{"num_hidden_layers": 8, "intermediate_size": 1280, "vocab_size": 20006, "hidden_act": "tanh_gelu", "norm_place": "pre", "norm_eps": 1e-05, "positions": "learned", "init": "normal", "init_std_up": 0.0178, "lr_mult_o": 1.57, "beta1": 0.95, "batch_tokens": 65536, "max_steps": 5121}
Each number is 500 + 40 x the weight over its row's rms, rounded and kept within 0 to 999. Layers, rows and columns count from 0. Numbers have three digits each. The size before them is the row's rms in percent of the matrix's.

# layer 4 MLP down (transposed), 1280x320, rms 0.0962, rows 819-925, columns 256-319
102:442524523545460410482477508484469451465505520462545478549528471518472525440541520495561530480451461568476528497557472531438416450517473473536558546594575518551454493462545461449490478488565495
111:530564502539494518516556483460517530562549485530538511384500531502425463484391502525525506490516533476506546469487511521496509532505490444485516485446545453451553508515469536426471600501500483
110:495541510468559538509535502531460451528543571552469485554527495514577524530496501523535469506475531477557530471502505578490526475526489489443530493512436431409502507553532422465459480505530516
116:465512456494459533486565413473525488473532535458462448534519500482521488480527459434520535486514484474520488537522486443407452491497565490482481531492505515510464480409548536459505450571464472
083:422512517510495493578457480492458436507551430522472519428528524531506405518426532475522549474465545521506483481515472513530523523519506460439522556463476496556442550500490452520536451468395473
106:503422510452482550465439477510522572531443444503491496435471409515507554479521463484548505558513463551514502484513564562498524481557456560501511487491458526542467484423511464505546543536539520
098:431437576502482494446497448436507479588500428558547468494478582547468485481435410582493414518471551439462529429491506537544539586436543484498516429481476484499548560518526518561490537541524578
107:514500509494453561421488483591514540492469460522519533456500518476466553554456460534480458488544531453407517551494547504524487519505493524498512512478485515524603543532494532521490491533454542
109:504520515526477525488462509473443484423473474469473520575565591513511511569435517491555529380510511496492569495567550552526505449514478466504520532558502466546496471503550478463443396475495476
098:483469531505471532490520533561586514499515483495527470440503459473545468556549472482548489487578519516480525494446563492435524453479463504569566464602434562542443526544516474519478556555588568
089:490540507476530480514515475531611443510572505483428493459471399489497512529449422542489503430418500554446526457505539463402520422549535500467516437499523462530477508437484596537484488494504456
102:484483476452543510495497466531557570464517502498491514470509542508449522492516531488517456523517510484494505452540452532490544513500500494467515508507500513530509613482451454498553488585475587
100:513529482528445473491417545443502509523505529481448512511592540572544492508489500536459493490586533548513417517559544490504541493465478493506500555486539443488457475542457495439470427445517487
105:513496523561560463490472528517467461480439506509499501538486508402495465521432505473515483517443523464533507446483479490493553528513481470525541511499434492490486445558520503596471481507460484
104:538513472558427530528541509505519502462457470447539542547503568544557564505493533582531472553557531515525543465434487462524540458489473522503522463429467524511523409498491539450571536531467436
088:472506489511481575509540504544480523567462485476493520520485543432521506527517489535557548472439478502509465516444437467474462494495492516529479537510517531489440484441537410525486494420485547
103:562469516547513472475441523447465444540535439556536461484535480489512468523471494501448477516471466475490503480427492584535465508495550528486531533414541546487502501516470423487471478509598478
131:504492536458458515526398547462574521525532483519522544558516506532497513530441400530434483484474492477530492626453474558437466569559495551512545545441485462497437442483546514475489512498531489
092:484388577459521602467537507579493475484519525520489569395465525466529521513488490539551538594422488412508522519528518486505549491526456451490524571524507535447529524527562466513444504494526484
085:444427506540502506511532498503469535501469558515497481543488520466508533484479492461515476486473449451475384514399484496448514484500592478557465521526515572480470427501517504544511510470458460
095:517513451499507506532483510488491511535493459457527529583500486503546556483536519450465435446474487565484451490512425525519540470520504524535542435450498499550484531464535464507543461494497553
101:454485573483521459520405491514576497505590521443497434563536530475491499487547520545496558462520451523521507432464458454474535532424547457512494464525559587530502518553571502396515510507485512
091:457454452476474518431494516475515506533546529443541446502514468558529459496506491433488533471512473449460550490488486518507536487495470496404477401550501469459516459513539474521515490477479503
083:507527435460497476470551543570514502496497554465446435512558527539493500507610489407451526485533463459554471483483497508539466460567541446526507468490621465492457458516533504534476460522502494
108:501511515532487449551501573477487509473432368489496463498446504484490515546468490551470500483547525510431542590479457480479519499458486425492430483500516518518533565463508548483530494456499476
103:454518487474502542432505521565519532525383431554538461481501443488447469435475548538503438404468476485496506457539455506545503509529514511489505511488598532538443473447554506489524465536465518
109:451484545508478481525519430543466505461488475529543488500503526520490528488464488537401504476524468522484512520515521505508577441508414474540505469485450530528486484561510548519428536497491539
106:488568441470423549456499540480433513406491524466519487501514501544493470527573584473523499529559439445545498455510433513510423494494548574553427486491487494488546448470511547504521481563518517
109:524468489382472561499551579569535529504478459478480487470497533551532575559450486490533556502524515454421430412447551543551534497483539498444488432445508529480558450504560518594541553507560489
118:479460493469488488484486535470557517513448480518524548475452451524507448466470513482458462525575521556456439453464545475556516549488511505427473484446434475461516525533514515509493510502490482
110:514435552553553518564546549538487506501482460456538595511471470483510417452526507481523453425476505429502589418451481484490510536508489510495498454454515506507557510580500429515465492502482519
093:521547451558478567465521402523553522491510583527505514464479611467443485521509526440511520496481569469556498569543588514477545443492541494430472477529495523480516457509536509481511559467498527
109:542482535584511458495533456547482477495451431458524444469502600438469516513481467545459451475535513477493459420486478534505517574508501519524547531514512495480515469525464526416444488418465513
106:494480558580472461471449576462506581484527487541438537451568514488484513512458474471481513431533542468451442483512559402434482421564578443518524491513534478465492454492477487447479487509547425
099:531556534493505578489495516503459536463599535519487464554500476515453464540518516538492501465465523466449510622521559543520507461565548436416567464519476471403536575539510537515479474520510451
095:441504512494455501497416384461576525497476578494468472483536467481468479475454495487547489609572451408480474519471481524527522466437529524424541515488540521472536451426520534525516573549477476
090:498519539482505571547575489481548508509533507537522468555562476470491550523431498553494484499503500530431501481455418471466488417488493490506530460470496468448544518525506542533481421574511504
103:440456547461474513582405536579527463528460512558453541501526483445475489428501537497480490514494463518496464451415552549552498458462528528556523489519512460510514530494483556466518511537490495
087:532490507475458508533548507526517496500522461406511488474453427516446518559409520466471585452440552560487496512531514419485547518583544457508435507503478551517524490453468594514513535483557505
083:522506490478542510575503493479506501453530540538551497572544435505532493441551505496470513478577464571530521536476435486444476502443488462511477538439519480465475464538513495464451543484540485
095:540527442530513528536464485522438612444515509478535479542464529435509502500492407571526467556480490499488525539443435550499506462526499579464411523518455522481553538492434549441489431493517515
108:496496468461513519536455510525498498455538438446520449513479513521487449472496491531578506547469494501516575459533413555501496530513506609537474466444545472501575490524503425518502506491496520
117:432485478468507460520435595518482453521502500482533524507506539549503478544488519491551488479482463526475483529577495521527444485509485580501463493507515510548510536452522427481529455463561430
102:524455446485491464509473570541587510512477600551530466523490471550511504498563471541481535442511513563500461523540446507555469460478575517509465511490533415430443522447491572549525507472496515
099:456475472522470497481470476527463502549505514535471423488478558509488504544478422490485455478554501451490518469500555497505512495482458564541433482458492484517510556530495553507472508535425481
103:541468483419489514468519545551487546439480419494536464467417554515475509514469549500509531510501507446478533485508485463535503519483409540394495479514481480500544543498532465446527504554523509
091:479519474524544524481500447542518588497503442487588478451519506510445511525445490579476501428543525518480529441519573431484550496487412546525522490486624513481546505483494551514492518438442531
103:503488535484515552466497428480506545508525478559451512582485462597482531551557464516573430541429442486552489442528501516530546445536535490566545520576511495538492488447468502556442495523591516
089:550498493516552523491473486503517447460506479527533492473574499445449492465499450491513526517463478553463504519503515488481492511453559509509486557529504478508496434522539525502460517549511513
120:496421556421471562482513452513474514517507549501490502536491530421521524480511523480568503430475454493530520425477489435500492580551562437491430547463535551389487520490484504537498528537489456
102:511482459440447523482498513428538473548461508519536472503523472463482557512499533525575505500437501532453515378498545467443488477485462476467461461589526460496483496484486503491475538504560471
102:584498535494442509400498465531472407447525499528548471489463525485505458390548570530487554533447513539522491528462501479507479494430419492532488494438497462530477495500471385513458532476476483
107:460474527505576571560443555487501518521568530473511487462524537510461451504506470481555477443488468472473570546510526540536506487466472506465579486472411522480534569494470550555455550457560496
107:516542529529545465491436457401444527550523597566519512449536459482533461477507515503468473460511506598459473463516458518497456489504563488504486493573490497611470505520596479471571492520470500
116:431467512489551503505541514502493553497447545481445499421506478496454503504593554531422478479575476485496441483493475603462484475508538513572533565450560497509465524500434420527532475480517467
075:543505490458488454477499478527549556521482519499538533456550503496463505524539483521592564518505461460543564444481488492502482522500513473531518465429500473475478548429502555556460448545498509
091:430521452531509480467539460550416519473529503463463528499485500503548524498508542442452464475497430495424463477481461453483534462509501469531537461518533484476520498547484527442461506484509540
099:446517504453552450542501606567516531581502415519485546520423450497521540530472458491506486462463485534476448527475432467471500528540493523478498537452481488517532514518499443527496521480504517
105:481497504464420504517462425465497536557554519478539498584543535511416462441493527486502481474572504525439455494450488438466486493494459560502527464485562519510538451496525472476501562454512513
110:508514389457502514537403531534425489466531496536512472562549477553449522436486564556479559489499499433515515520528501521514536516492479501506464424472502492524539543526557474497593493487492586
091:451514442536528469437449455555491555496566472429491452490498592517465519476434470498533501538501491444471539479416511537586503592500580508520531507527473531522490532552514443488531525466514473
099:559517429492453453497448471533476535405542540454521456546531516572538492524548502470523467416400500505527550576422376532477481509524516462445458598499505445483535462420467526506458525465554558
108:530462499442510474540544492554490548490469520528459464565517497488444523444441521482547537480470530522421575524522535463529507510456568520471489579466473577494519448519484447532521496596445524
091:522517575462498486446514484523503591558451481514539520522497523500567514482513537495506510490396581400495500480440493479445475524498444510505445502529524492513433576515477535513508454480460563
106:498512570502488478563459479425470453517462451477495495475542500525399529477471504503423572528513511453513517518557537449509569499502542517500479472561432469488501627593535556410433524489480496
102:514490462534461440527482541455543467513469564474444501536537550480557512497527479483492564462532601503462478549510516514432481493498473473480515482500468484487471500532523465530411564466537504
086:515497445463466538420526553535501523471429458452481477483439482598479510533546554488506512539567514451447619442547476537503480473552562483484495445558489485495502529544569513493462503511501495
099:485517441446597437518555485556581512464533502506491518483523458458479442503468481472521516561423560485502578437462518481572458519440546506489515513493438562496559495419566426491540493516456472
086:486477475500554505505475446478471497504589566511485560510518480494570421534559515500535525528440565504467538453445470416513502502467529535563508531539514464436557492441508580495501506527456507
104:481522495489600566545476467565472488382574474445428504485505412472443515548467532486547500488521513469487558430503460471524543468512507418505564423426491485521504511484512484487498460436508477
103:560478473523464494585527497476483471551547499517473473493494511474477503492563527519531526544519476469531429462523492482524525501475544508575464512500466469474496469488532497546501541526521483
088:440489456495478487510545515495508482506480440451536480547557471453506486486485474509541548571517464532494532450537514497483533418488488484533478446510578513502525506536519548510513573522575572
108:519443437595483497514498503514532464488464414534503524505502490474486487533485432465522504479556532414456510502472501498460413532468525457484510431573527529545484464508573454532499431420509441
095:476573483519488539452469504484564509501495480473529463457556474490422524519537451474525486477504581471544550586547559444566465501504456483456506519518472560505527541466517520536537453592497394
104:538435485474480485402435556503545501495452561535496512438595454521498532529574490503500509478573566490611462402478490460526537496609482517505522535528473478522441499497471494457509528527574571
109:506515508487474512604465526546463414506490462489453488573447489509541530557488525492550470383499449539501507613486429545457463527548477479456544556507531577513430551492432494478534449499536469
100:581417459474411518527495510506473505438507502482525441483475463490463438519486436470474487559538562559576498506397473476517540492499492487486413507541464449551439469500536547538471469481454515
095:520440538528495527493459549535548575455440494514555532475440457473513539521509499458523471509477432468500511434494546500504503518496515450540529486487444502528522485479544488546514494465447495
094:542515519474542492436486462519510519524457483468521500483445430500482447529493474463533469531457481470481525501509505571521459554433516522518473502497407471409462508462509541469537459573483496
109:507475545584510546440518462509591479538486531510472507551495492501532543467509483502465483543540534429532509460478560414514526494524468446570488534512505438398445453541461487530455474488456479
100:540457514468472523504540501498596543524434472550455542466521561516504553547532455534513499506538513437563491489465516447482514522513526485520514539525497486513477481446497457454529489437533534
103:454457555550517476474530516519495493526493475481486490557565533553518541577501577447475514508561478561524571541544513521560525446512523589430533475493537472522465513474489475449542596526458432
090:454538488436507499557602510488445494569397508537564490510459522467539543505526483493427445482516499467499444578455521533450511520475581474489458485478475599548451486517521518528569459486534550
081:451484432455507496492543557421506493519545484488476528558494496488483478441613424496589503498431472492468529445534414525481480497534562495570515469485508460511497509499527512530400445528510474
113:447499497509512413458515525504527522520508494417514522441479489574522546463471564504482466537495514471481462460552508468464565520517522532522494472449544464553494458514502435534487541489505563
099:477453479410465469468460581474512493493473499482477497553557444425531555513500458535508454526446535477511480425498435502487459463528432520481575521466531485518530531500489444486532501468489495
087:488474495511495596477503514447499486556513491514556563576552540506525494426481520494567538543559475495516581470450556507386562431537433504503510466495539444500461479510511489553494510498580504
098:498536511504488504533510544559554498507527465466489530452417502408515511519519460476412556487491428516456458488520460451523546506514431498496528497547452539459580541502565524539503465465524589
099:482510552438517518498508521523494520546480488545399543473572546429430514464462481463503491483478517469532543535447459498496463597541587447496536505550488527473464602573559558458509568537476563
100:564534520555504557518484451485498507503532468492503510491491496539470572492490525412518539508517454487496508548412514532528514472536592589506549541521522575445429515560495479564543519498467528
098:510500513470539527535498519450477542493564492544450418505474496491378527433452544501495522502527509495443562452475490485449471513466508489471433484543479492451513504505451553469469540502521488
100:494482609482471540478470479494498484523489453537513519413611496521468546487495532550553525485591488553469479518625505504549515481445556437497488494503518474523476430508532576521529454466427504
103:505492519480515584507479511576470595459491526501557523498536471493496538588508497464466506480537471544533542391537485498537582494484538413535532495542503467493558544467505518447544477530527504
117:519493457518471501525544468612553570519487542504534507537533526498436471488406531537557562501480484517541576459529502522494449563522462532553469547504488499534522510510465533525526526509455504
088:493493463504493535542499469500542533435518463461475524502497496512510422517460473494489529452547485430557534562502551483513477520484500479444458528498456569467514576573505475532479584528557510
097:479495527516515542449437546567550445560517437444404543492586507552584540470513468468508512475531549453431506529529513527497543532504519519470488465559501515443464493525497485534471507576528520
091:543494442484534415443491488573495466518449486523510529500516509507503482522476521531556542486479492508506537562521556534508551556428520557550457619546499499542565497574563529425398501475498509
091:513488488504421479470523468482513487474501507476518506503506475533449503564500553481551481543479458530483567427437386569532502493557455479499472507534491572458478488432472476449566530491500528
108:472568467531573502514471479506475490455469531512540496486495485531493486505488524488518499524503496520449545449530462425539559482494560533494509515553498468480498446472478490501501445518578416
090:491498433504442507483517525522530522477520512498513494554547515535452505496517517491509468489490481455513529457494496486464459554483574404454529437518514510535497498470552490464434482446514577
102:479547432474561461521425513478516444412551603545491536456488479490462500529511507487509508562536446529547425512536474509522437510511514528511526471471514538557522478385452449522554596544472487
113:501472494538498418489501555508410541492508484477533521544515502509452510473497502500516582519577524457510469575549514513529510517497510547516466420484514469554479567517576598484505506493504516
096:459483595471490525523499521479499428579500463447474466504562491460533505409463557535516545530571463544464544483504480454543460471499511499525572489487493496539524574517495505539543497497491478
112:498515527522560497467481473475440493450429515466477433482448485450525505468497557486528472542566496465478493496503545542500444493511534421483500504584527478445446476484541440512481515516474447
105:627467445552457469564542442480464459490526450533528458506508541519476511487514530535579464535480432492542568492505470495483464529504499450478507472525484505503562540446488486538479567469467493
098:425536545503470454365440547504444491509529514440456481522501487541586520547484512505507545521559466505463500478525470485501489515401471476560483521499453448528485518533577477481528492535518481
108:493542461505407424469544570499520564472447531521567521522538534532511599490520511453516435460461492556527537508420457459504541512570501449520507531466486431488542512465517578519527583566541540
# layer 4 MLP up, 1280x320, rms 0.0903, rows 820-926, columns 256-319
108:496541496551449495586547515441527542542496449573497537482486499564456475485526524596504510529617457478449558552478486505420527477477452522542434463496465508418512533490514466529532474544483505
114:486511533494484514454487463480507548476519580447532572510546522475469480482558441522497565524550434530516535388575497522546515554485540492510469528490485460520470495506486484525538464544501528
122:553503464457547454474429523456452458482518478455540456501511522418497427522461460529456465423499507527540544507528585464540494478424512476441484505502467533579535559469498435555512524507500490
083:501492459582552504495498465449541486521492512532506527477457475407532507451442521508466578488462461536508504540500506514483503496450515445496536494502499576437455504450541513422468495535523570
109:476451491483479531491479512473503506483518507547474536530536480505529513534550478612511451530538492506484442467422513474504500490486570456541570443500548467540496496521450557421495437500464552
103:568529436475473474486482528478499468499508561511482526560436539508431474516494482480542490476567465483552441572509544485443465418507527510473520541463497505506468495493435526513494518469559384
107:538503486523479463502552559473487490493540510423470509522518443452527484524504507475507497548514511502502442447453474524543428586480545508416458566494457576430549463507530497464439446491492490
109:494505445535521468493446488488555432582457452492508525508458527481451502469494423501486502534535486517532451506485530465525548553410501513551475536484508491460505538523577547557516525527524470
103:463548525543489477508470505507488584507544518519469486463489546540536429509496548480529460471469462529512496498470504533544428552511472466496547446468476549578457533546551533468602506427521490
095:438517549503430484566522480510480545495516541486542479439496520452519549486524483520487528499493600505534456511536462485407502408405440446474488493560525476478503531461476538456521469526616482
100:417438526478555560455523540440472508541436581509535495467533507525504603462493511464519566521549568538551453489485541498428522485514530527514477449503533493466490465436515511553418529583568486
102:456511538521484532502448470535469513528455476459455459433436510507457471511482538519568457441459516510427520504551555500526519500531468488551547552493509512500486477486501463481505546581449500
102:506591402424552479510537522536496534499488587500459479485546489558501546499537460506468515584515520531474503462520421536557458461491511470492556477497518470531544502514471445463601486458452511
095:476542522524503491472483462566501541501537481510446496542506498488483534599570530470508558484556535583556441530480460552499450474445524514527497502544453500517362543519522469482516525524525485
092:538456438500533437544477489598527453464591437506492481477465529557503569479425611485457493509545518436462577482494510555551523422494501527537473498537493476475472518505510543482446433556475512
100:506521523505570518455568512520476471562515532600460481546525564509524522539438497545521443420549509492488513570515481555528455468479476495518498458505534500502452527531520441486448546539480534
121:528454496485527534496474440438532526463502500468508517478526538545448579505473432431444474556455523469514454583516571538448499518509545464541507457428482524454468490450504564490501463543547537
093:498568501530495584489509542492490539513512515516507541536545498500454506405551428528490498532492508516456506425474477483535495446559530456500411465460470530532576517439474521496455506549569565
096:560550522472521499503455470515528465493461466462479469556502484501431409586436500513473441469534529449548508486519498509514509531501494516496510473504518512531570548513462478486494524550488455
104:548510480532556516553556470501568509547497500470511475479497530539472443557496430425448493500497450525514479542541473474462516484494514531440488522554496581481552528409474531495451454545450416
106:462484515469541479495458484456518539546521489518524546530488465602487500502587412487489480478542484496504564543524494488468543558463556503536513517508488474505446586534542558518467470517488499
093:530510545516528443539550507580507447498496478498456481496456482505529479520558523490550549480564538517499463533484541449520490551480422515524531522494448544515432556505541540508464522465539529
098:474511483503545567504568500499494483491524507442512461496502497589494494444473493519461512529507458509581518547513503475545445480430561531542515466545476487597530518498556595533534496525528490
106:426518500487463469497481539511649455565528533501539530540443487475455496467482467500536478485427523452543471462519532453514492490525475516485503431531528479539407484526481525514491507553598405
095:462525507473540488516514487491462509547491525491475561438546516460489480598529526498477525553527484500539530537510551479486515544488470529468538497463512488481511523464505557518490471530430463
109:534557486487511431517538511442501536493543544572521468513437555483486470507429503509493483424508508418509443430490617521473485455461529498513476507490534437520498521522524465495528473496461411
112:517518518517503455528476583483539517490586489480475473497499538434566452491525498533438539496445550528444458576477460449510550484448512532482460504541462470484454556497495522406589514505510508
112:509549467444433439522534512491546501374435513504443428471526448516494497496500474509487533516507530439440544487541499465492481474492520508540504448508423578428443520489538410500475537540504537
110:505501481494541479375515520509498528483508521533466474526432507517496456513510484446506625422526486524478504451432522458532504425468508489515435404467525503538565537536532478499523510549475528
099:527556489427434524472431432517494523466557580416462522504498442525493523511503433499475521451506510557504525460514511541453534471440467475525529520578531566477434527495430541444532495524486512
082:467481521434506451459451528508472477509538448491477477508435517464533447505497566514462498478518425431491570550559442538504478509457481499492502469522514500478514518529505453483490504522487503
106:515456547475440463461542544512447519559474517453527497499457481527455475517456575468573558463496489545563471495543530472478548588561524533452497462433501518499474482533441517503521450523533489
100:513538517486551482468515477486517501496572536405535561467507427470579471494508518527448547450477450489505500588505512443490442451465513528497420473552486535491532475516478472544483481416547463
087:507417479480550481521471464495472462555534507522405545441454539532560501507522498539485486523463529522521572485536522501491527515501464510496526519536544492450502514454518487455514512526466475
090:548489453461509539526449529485481484505423478528514482523528537600446455497526489580500509500506515491477474539414523516540518513486496538498481494550510513483513521525501535485538538454514550
092:484453568477491516477558537468533506495491518580527481506436498513495511590490467447513552495476541553488458529519526508584575488482477437478496494485500536460456516531525410479512449494427499
097:513568487472496473535428493499482530538477519443526455497605542472522505490468489548467517532419506560491552530452491501471447474511489510562491530509500472477504417474507520567454471525550506
083:573454488471548547469542475581535455460492532562479514577472524482554537500537434556462535507483553452462486465468519457487480504512440494527430519545519472508530532479500494475470502551468608
099:512518581485467499420519472519582485525543511534482497470468499532489470477516469391513447520491452516499505525517506528488516477574518490514430570470468550494477547522440510484594506510580522
093:562476553500555413471550492486540498544563534389460514547495553479500503520421476488483482486494584517480423524498551462444534524515459524520471524480557467491493475495438512448500538472551506
116:522495501452621510509591462517514562541588471429516556424517512589470573458498470504493479501431517531470462502475479490538513522455463466547451441506432504504491510500460542544462452484474573
119:518509505530520518516534461499488495457484437487525471551514473476538553474539531445442553490514490514480564521459492435399485499570544475457456410454432474535431480494481489480437557521494556
107:549507471512529525462450513505561521522580479553457560503491466533516420468501451449478475487513508499527460542484529524528464491452495417450481424493507505469541541475473486505545471512489519
090:430563496498490489487496513468553472489465457575529522512444503423436486451458492537544490465453552428577504426567564507559542511515446483487553451436522553514503527535519442579516483599566475
101:480480497538466457521519543429483528437506562535516537486457549490460523412491479545506536520565528492567487494470503449461502542451443520457412466479536536460587494513511506448507435489473451
093:499486485494497518525474512445530473458465610465514459536408497511469520445461474491554495562464485542461491595465474513491516530511387440562479460516431474482507567461494468526509507463571474
105:500468487523443496541446531471482438521536529479498519472471484534453450542530466554442415496499528463502457488492473432492483477564518508550513489472533511579557509524596489530463492467523466
100:470457474436540498512462490488471455545525555466562515493488492386449523473503511524488440526493489557475478507565488486469554439475482463500458501537535474501479593458463419529545441545491476
112:408503515548529538540519497468487483563478539499447456430496566491447529409531488503443538486481439536530532539503450479604495496446534510435523508562526461509492505412450511544568511518524487
102:514489480454593515515461453491461506538426578512530533501490518455478530499513447510441536465501442464462523515466514531499538538534513508485529582484419529512450597544566532584512530489506547
097:467554509458502489474522474498589475519491512536531453473538440531544525505516513483502530450451471501555537529491582451484529425464487464453518526412514526536467516458501423481549433506499545
107:503459455513513420435529494557497468482486507612480518552529542524476490601557514456449450547487570468587471438454472485523443535517428530513532474509465488563515545513434471489524503555481462
123:508530472532401463500476532575471430497561436462547480495474581556427490510494492544460556503477510451514469475578454529420457487490502470558618526487478495544544570434463497474373458490495461
113:501470445493479502538564543483494472401509536497539523584581547520438516480500477513449444499496532455477494581594496534491469452455512526526421494505540487470495495542543511487490546519556474
093:453469563532528526513514450543422524525547453515473473445443542471452452490530492511484463515447503544481489525521488505456588477557404507476567443457581545473548508557542507498457464535517504
088:555476503491527516488506495495544455526570475541623462485522497496483525468538463536526505461457499494483605502464462522513467486540497512481513516553476443489470530475582491460503500505465526
090:465511430470466537461536463527513494557406467503476454545516522559469476464551487491514499469494539500430523462498550443536550545535467525495503484501455480545480451596568468489470534532488535
108:401505531463478567480493415456519473465569459509469474513534590482493500519532492530513566454578554557463504481513433476452524512566548509529463511461436474546543421493411467456523437543539509
104:501561420493516527509472512515462468527546553386511562421522488514453530503462522493525556454556526472503444561518537478491526441508487477467531417457524522626588502510545568539484531531501504
100:519491560534600458479480492495483514446543486460525492521526516549453501459484542576460519525490526487510516547506550475486541564499548493521518463466461507449546456482524456546487498465504408
106:462516500522440588498567546496476450486486485479528546522482540473551568393453499561502520555581530482427469431526587468463502487521502511514482462511520510549500502520525453542529520562451451
101:544424527437515463490473569461466509503474543478553459417540551530567448562598446556510546508553533505493454570448515542401496506527503425515515558533452548472533441465561430517478576540513472
100:448499554537544491562461498458521502480509541526475483477521502470465593508479458458526458496475524525532464453582517463481485498487496412464491505487521518452545515422585526516543558496582492
097:486501529523511537503425408489511479526476503455553470474581452491585464525493504508487479552449502522513545451474559437494556557414543476471481530538462514471393460506448449511473492447503550
112:517557506559474555511551533510529430478468591524498515562516584485484420480489535497455518460390447539540415506499478531436511532614506477471521503605488531526482455485499458439452429491459499
092:508579569491461515510479487477426489521523518554483524513478495476489516535425436465526547493544469466481463485561526484452465535429528447493574510498516453413485492473452390568509506456461525
096:507456544520453515451482476516489472513498520465558538466455563519523491462433485454498456448563479473503487570557543511521528489492455485453527522582464501460394508580427511511436500520488452
085:468542556481498518500499441507536491563455549537452529506504477572540436424509530482484559516501532503554558502480453566519470545529501457478518513558553536490462487518502454485464524425517542
103:521430549477445554542522542470541542465535524478538410510523499477510482467567486443497496494492494482473447503504500396529514505527477549542473483541526512492461520582548514505518440513486532
099:517485497494445491539491559488499443563506487444467481517530472405433570474482498490507542548474551469522547478517519525524518487479498533504511490481543434502520528520457520505515480445494566
099:483488452455541506519546453480539473441493497500578445510538482555451507557426511483472513486526518507546508488424472554499429510513547453444522491498479510492470499548464463508506418512461454
107:535475414491487567529531448413528447456460520518439514504462468515512498563579519493531534498477586482542525502449471478398539466582480533455461533521497418493533525462527430521510505478392509
083:500483519464465584495475504454461450534404508536542491548486475463564542517523461454506543538419594550506474535538510518525467475521489522554456496525543457505524495485618526508448469493495494
095:539466530468511492535554488493491485543498548486509470504503500473470481519518550524593422433469471476500519492447495526546526475435536490461485520511479566530497490480491491556434490502613506
108:454527523522649544526561531485485524546436414487474559526492489498460538477528538547551527570471467474561526424479530592499468551468555517521516495480561570465509527448427509518492502528448530
100:501510534517574423566463503434531538534540473554472520459497551475543568528481476525477539535505470517506525506490434550586471519386433534536511461479484480454460452459468497466521487483555515
099:510435532565524453570574573435530458465511526582455481493519521528480479555487402499496475421510453533452505503486408461482522494496533542485523501494489470465472494525553505494452413511464453
097:469445451532514432536537524523489469504508518471502458500512564436510450535579556546506499513479544389535488439510488455502514457528568495516499458539536523497524566471442496420496537527468473
121:462470556476501465538519500506488453546501488450512473482494550474460431479484529467534509438483543524544457459500505508517556450486488487538408414587446589522466454543512530553481511507516504
094:546466500451511453520540565555433521527604524432498548482458545536508465548510498435549502604477537487518524421407516480596477581468512488515391505500520574527509491476456441444555450490499530
104:570536455520486577496556464491537501474573583480541452437448474477453490485408490539501480529524496505482497514463495437501559483522512434543455477504505556515496529509485472494508455510563522
083:502481536465546506571508493491461479488552473479545483512418492546447490563507527499472577482487530542555476470509543485497492471531544479449495525464481566533509526459527530471522517409492501
105:515540508489562551576472462514455474565500526503523506479521512532489430498444563503550520505518548479461448536522461503597493510490534511435514505442480510543501516479494482514496491534502396
105:487498435384495526534475562456506506524490525469500545506439557519546531492464462464522496513545578517479510510488492590564468511544464549532492534515508496520449521494523511503483571482479522
106:452512494541501465529560442530447507477527532518530528578417582466481460460469498560523465512512479523482561500522532515518505480494492552505531491432517464497500540499523482537529551496516467
101:541540483457579481492463476534517469443497510590509509496540467487544514520553427516461565502481436549463439483463508541474504509445432414538443483534447516471584519485563407487460506505460451
098:548455566534533496538539477467490464595579590559487569458505555408486540522530490441550447561522499515502497443543446435486540563462484545555473589506477495488525471505506449517497441468558526
093:500534524508477541477569536506473515515525543420428447542490513526537461388524549505497477506477460557441524454454395463519468462456547469493457533434556559557545544464478543474450475510495504
104:485530541540508567544467492466437468477494511478548417495514531465585496501527504543482492439472453488433511484519481483513429445453504465426502424461488557515541528492476478506484574464578541
106:508457424475490494523504555435545521499524516461477540513429451476613480521527476521536444498545449554467502439549449502505470480526577562459507538546554487554493470467461381543533477495463447
095:573515460500526479424441515511486517509369511506451515513492519512478512462566537471551443431503527535514443464543554477519557483455514465502494489450495520521507495426518485477439507539530602
099:529495526561509503504486490460519490498492535544458547555433504482467568520403588458412590456472512538537464476495484505461530558458507529478470443520500441469524499507484563467497516542568580
111:490562449501481480512518475548534476483495440489512537564502510501395509444528493465515438492500490500491535536457513503520476437537536493510489486461560488547448434512463490509476565522425476
086:519451452530435475529508571547456470482544550553463491517470488490507523555544537471469522508426497549530531495498431526433488471497438537583473506467498463452536468488520429459515433486428526
090:495506514425532464546538462516508496546486528455513512479533436553638444533514502538506470580491466504453479435403481491500481460504509540562432485481507458503472485460482455495542471463492547
094:533512498504470499467532489423499490466458540451494562455604480488543510531457525516494483552512546521558486522512544554490495487500417526482518438519441458581549487510482504526577502471550535
090:483566532507500524463473516523392454465467525483511473461500529493432439476504454545458532510454571503542497520482575520519527453489517533456444523471507515482519541526499432459479488485549526
100:465537476467583516549465546476522518450394508493516463475490504507479518434498458467456468534485494452569451460514503513449519520554524443511463490503438503516473473460518450543434517547549491
085:459496497500433540472555420558426425608541491530562548534465503568480479398478460466457536467503495513514505520450536477564520501528450452519526474433473455540502487464468461515529546552490481
101:490500552426481441567487490490552441515473510496427472546551547545441533465510459532544457492565518557433498443576549441463482478576500444507513451542515536550564491543496462461545506491502537
098:546504555482517516442507480522554507534457552519541510544453473472525515501435509559458477515530496505411532541509553497499405457427478493466507516546507553453491447532471433558501481499530467
099:510505452545492455505530491499486543490474499521499506476499507515419478571526393543515440503478548509494553514495438554466553438534582529463520518504533490483511510452480533529458478552539560
107:505498526457468540530503528495490460552464520548535439526508439468454520550572481500456533554529587443515469476523501497509468450568573509473455546436488517499471500493574473491485476576553513
107:541442522501474530468528550479560517531517514516506539437527496528470516524566410519492510437517564548517373446482495544565378461546477454487518548440591523511543494544517443504504475499511435
087:492521558527463525434468500449498481517585475559498487529510522607486546451473514516444509410546564535466593573462521434525464516537427492469533518498531471512512559539513483567500550490588513
094:444457504528441395481527498488511475497568510536501486489535513475434486485516579565470545545493541546481517544482560486499435459559512441498433520455507583453451486453505450488472413517472502
100:431487500452499510517503543498436542493493484536566508482465421548492528527509497493534559462488510548513491507516542557526503456445456504543543468478511504497534459518564399489503474480459493